Weights of a small transformer language model.
Size: 9 layers, vocabulary 2048, 2.05M parameters.
Training: a variant of Muon for these matrices, 137M tokens, 4175 steps.
Each number is 50 + 12 x the weight over the matrix's rms, rounded and kept within 0 to 99. Layers, rows and columns count from 0.

# layer 4 MLP up, 768x96, rms 0.178, rows 754-767, columns 0-95
51 34 38 45 73 56 44 55 53 51 52 53 47 54 36 59 49 33 41 62 59 49 58 52 48 50 44 51 46 47 60 40 53 34 56 45 58 67 44 46 59 39 54 57 69 61 65 52 33 52 36 41 42 63 53 60 51 55 40 44 19 45 48 39 56 46 82 61 40 53 52 58 35 49 45 46 57 39 59 35 61 60 52 44 63 58 47 28 45 34 38 57 36 60 45 64
54 35 48 37 31 50 54 64 34 49 65 40 60 41 53 50 39 40 43 59 69 41 39 45 62 44 57 49 58 42 59 49 55 56 27 34 58 30 34 63 40 51 36 37 44 35 57 51 45 27 77 48 57 61 56 52 61 74 40 49 37 53 38 44 50 56 52 67 50 50 46 39 33 36 38 60 32 43 45 52 54 32 58 45 63 55 63 48 63 57 61 43 64 62 62 43
49 53 37 58 41 39 63 53 73 51 61 38 57 47 26 38 74 33 50 39 65 57 46 32 74 48 20 33 61 36 60 54 55 68 62 64 67 72 56 22 25 40 51 40 48 53 43 49 64 53 61 66 55 53 63 81 60 45 46 53 45 56 50 62 57 55 45 34 67 24 59 35 44 44 27 55 59 40 59 37 40 58 35 46 42 61 69 46 70 34 40 57 57 40 66 43
25 21 50 48 66 40 33 68 40 53 35 36 47 59 41 84 61 44 43 26 55 35 80 36 39 43 17 48 59 50 54 46 34 46 54 48 63 60 60 66 44 51 41 46 64 46 41 49 68 44 45 40 44 51 51 58 46 69 46 50 78 50 65 50 65 44 64 74 58 48 37 60 37 40 45 09 43 61 36 58 53 30 68 40 69 50 39 54 70 51 83 69 52 38 49 60
23 57 65 55 42 65 55 40 56 49 53 54 41 43 50 60 38 34 17 59 53 51 57 55 44 40 51 60 52 54 58 38 38 41 55 52 47 41 63 32 48 58 57 49 53 44 60 57 55 44 74 41 50 60 48 38 41 45 36 48 50 49 42 54 52 34 67 48 48 59 54 48 51 56 44 59 37 50 61 51 53 58 58 44 45 55 50 38 66 54 38 34 48 44 50 59
48 56 52 60 55 58 39 53 65 62 66 43 55 55 35 42 65 55 39 40 67 53 53 58 47 58 33 30 50 51 62 59 48 30 57 36 60 43 58 56 60 79 49 72 55 51 56 53 54 33 58 42 47 48 29 50 45 52 30 53 37 59 47 46 47 59 52 24 52 46 46 34 50 30 65 51 37 58 17 56 59 55 18 65 55 60 56 49 41 69 60 49 36 62 62 40
73 56 56 61 40 42 53 47 48 46 46 24 38 58 55 51 50 51 55 62 54 63 49 56 35 71 40 50 41 52 64 68 33 43 53 56 44 47 34 46 41 46 51 52 51 47 21 59 27 39 74 56 41 37 71 41 26 57 45 67 31 63 60 48 69 45 67 55 46 56 59 63 59 36 27 52 60 53 47 55 64 56 49 38 38 39 90 60 68 53 56 40 42 41 53 46
41 59 39 55 44 62 51 60 32 56 39 44 57 35 57 51 34 37 58 53 34 50 60 68 72 46 26 54 48 51 43 42 64 44 69 51 54 64 41 55 57 46 45 55 59 50 66 24 58 40 50 49 27 61 52 53 69 53 53 46 51 34 43 65 45 25 35 49 57 42 64 37 30 58 50 65 62 59 59 49 63 65 56 58 63 39 37 59 40 37 64 72 35 51 40 33
41 45 61 39 34 45 49 46 38 58 59 52 44 36 41 73 23 43 44 60 31 37 41 50 41 55 48 45 55 39 63 67 41 49 68 38 63 61 72 75 48 61 46 20 53 61 34 61 55 36 49 28 56 28 85 49 57 45 47 34 62 46 54 54 44 58 52 48 63 52 30 57 29 28 44 52 56 32 47 51 48 45 48 38 53 66 45 33 74 49 54 56 64 52 54 59
58 48 42 67 41 44 61 33 51 45 58 49 58 49 53 46 39 45 46 50 48 46 65 57 49 46 40 55 47 45 58 52 49 64 36 45 48 48 41 46 49 57 40 66 51 47 66 63 35 52 43 40 48 40 52 52 53 59 29 57 35 45 50 56 36 63 45 60 56 47 44 62 45 58 43 56 45 45 54 67 60 47 60 65 43 49 57 67 48 49 51 62 60 65 61 53
66 55 61 57 28 50 33 64 53 61 30 44 55 41 50 36 64 47 82 52 63 23 46 43 51 51 59 54 62 72 31 54 47 48 52 21 44 76 66 45 41 37 64 71 36 39 51 66 49 29 26 40 64 38 63 48 42 64 57 41 58 55 24 71 58 63 51 53 64 42 51 68 34 22 50 41 57 56 13 63 56 55 44 26 34 59 47 36 43 53 68 40 56 59 43 65
28 69 44 75 68 41 34 36 42 50 26 61 50 39 50 71 64 42 79 71 62 40 36 55 45 73 52 39 69 38 40 47 50 42 32 36 62 82 47 22 43 28 52 34 30 63 35 21 59 35 60 51 50 50 82 67 45 48 21 71 42 36 52 27 73 64 35 44 62 42 56 51 56 80 32 13 59 66 34 79 55 33 51 46 66 51 51 66 42 55 59 34 50 35 58 37
43 58 30 66 47 34 40 56 58 53 39 33 41 38 46 59 46 44 70 22 56 45 05 59 61 43 37 60 35 59 51 59 42 71 50 53 53 46 62 37 58 47 48 40 49 58 32 53 44 54 41 29 30 44 59 55 35 70 43 46 47 54 56 40 64 31 56 56 45 34 69 42 54 55 47 48 72 47 52 46 60 55 56 57 48 43 71 53 31 72 61 38 55 60 43 77
66 52 59 55 52 58 30 45 57 51 62 48 31 56 46 41 43 51 54 47 39 54 50 50 47 36 44 58 33 43 43 58 38 55 56 42 44 47 42 49 31 60 61 41 47 42 47 51 65 53 43 40 41 42 49 54 56 54 34 52 31 49 50 61 61 51 52 65 51 79 55 64 49 28 54 44 37 43 75 32 58 50 68 47 49 76 52 42 62 47 59 67 62 50 55 51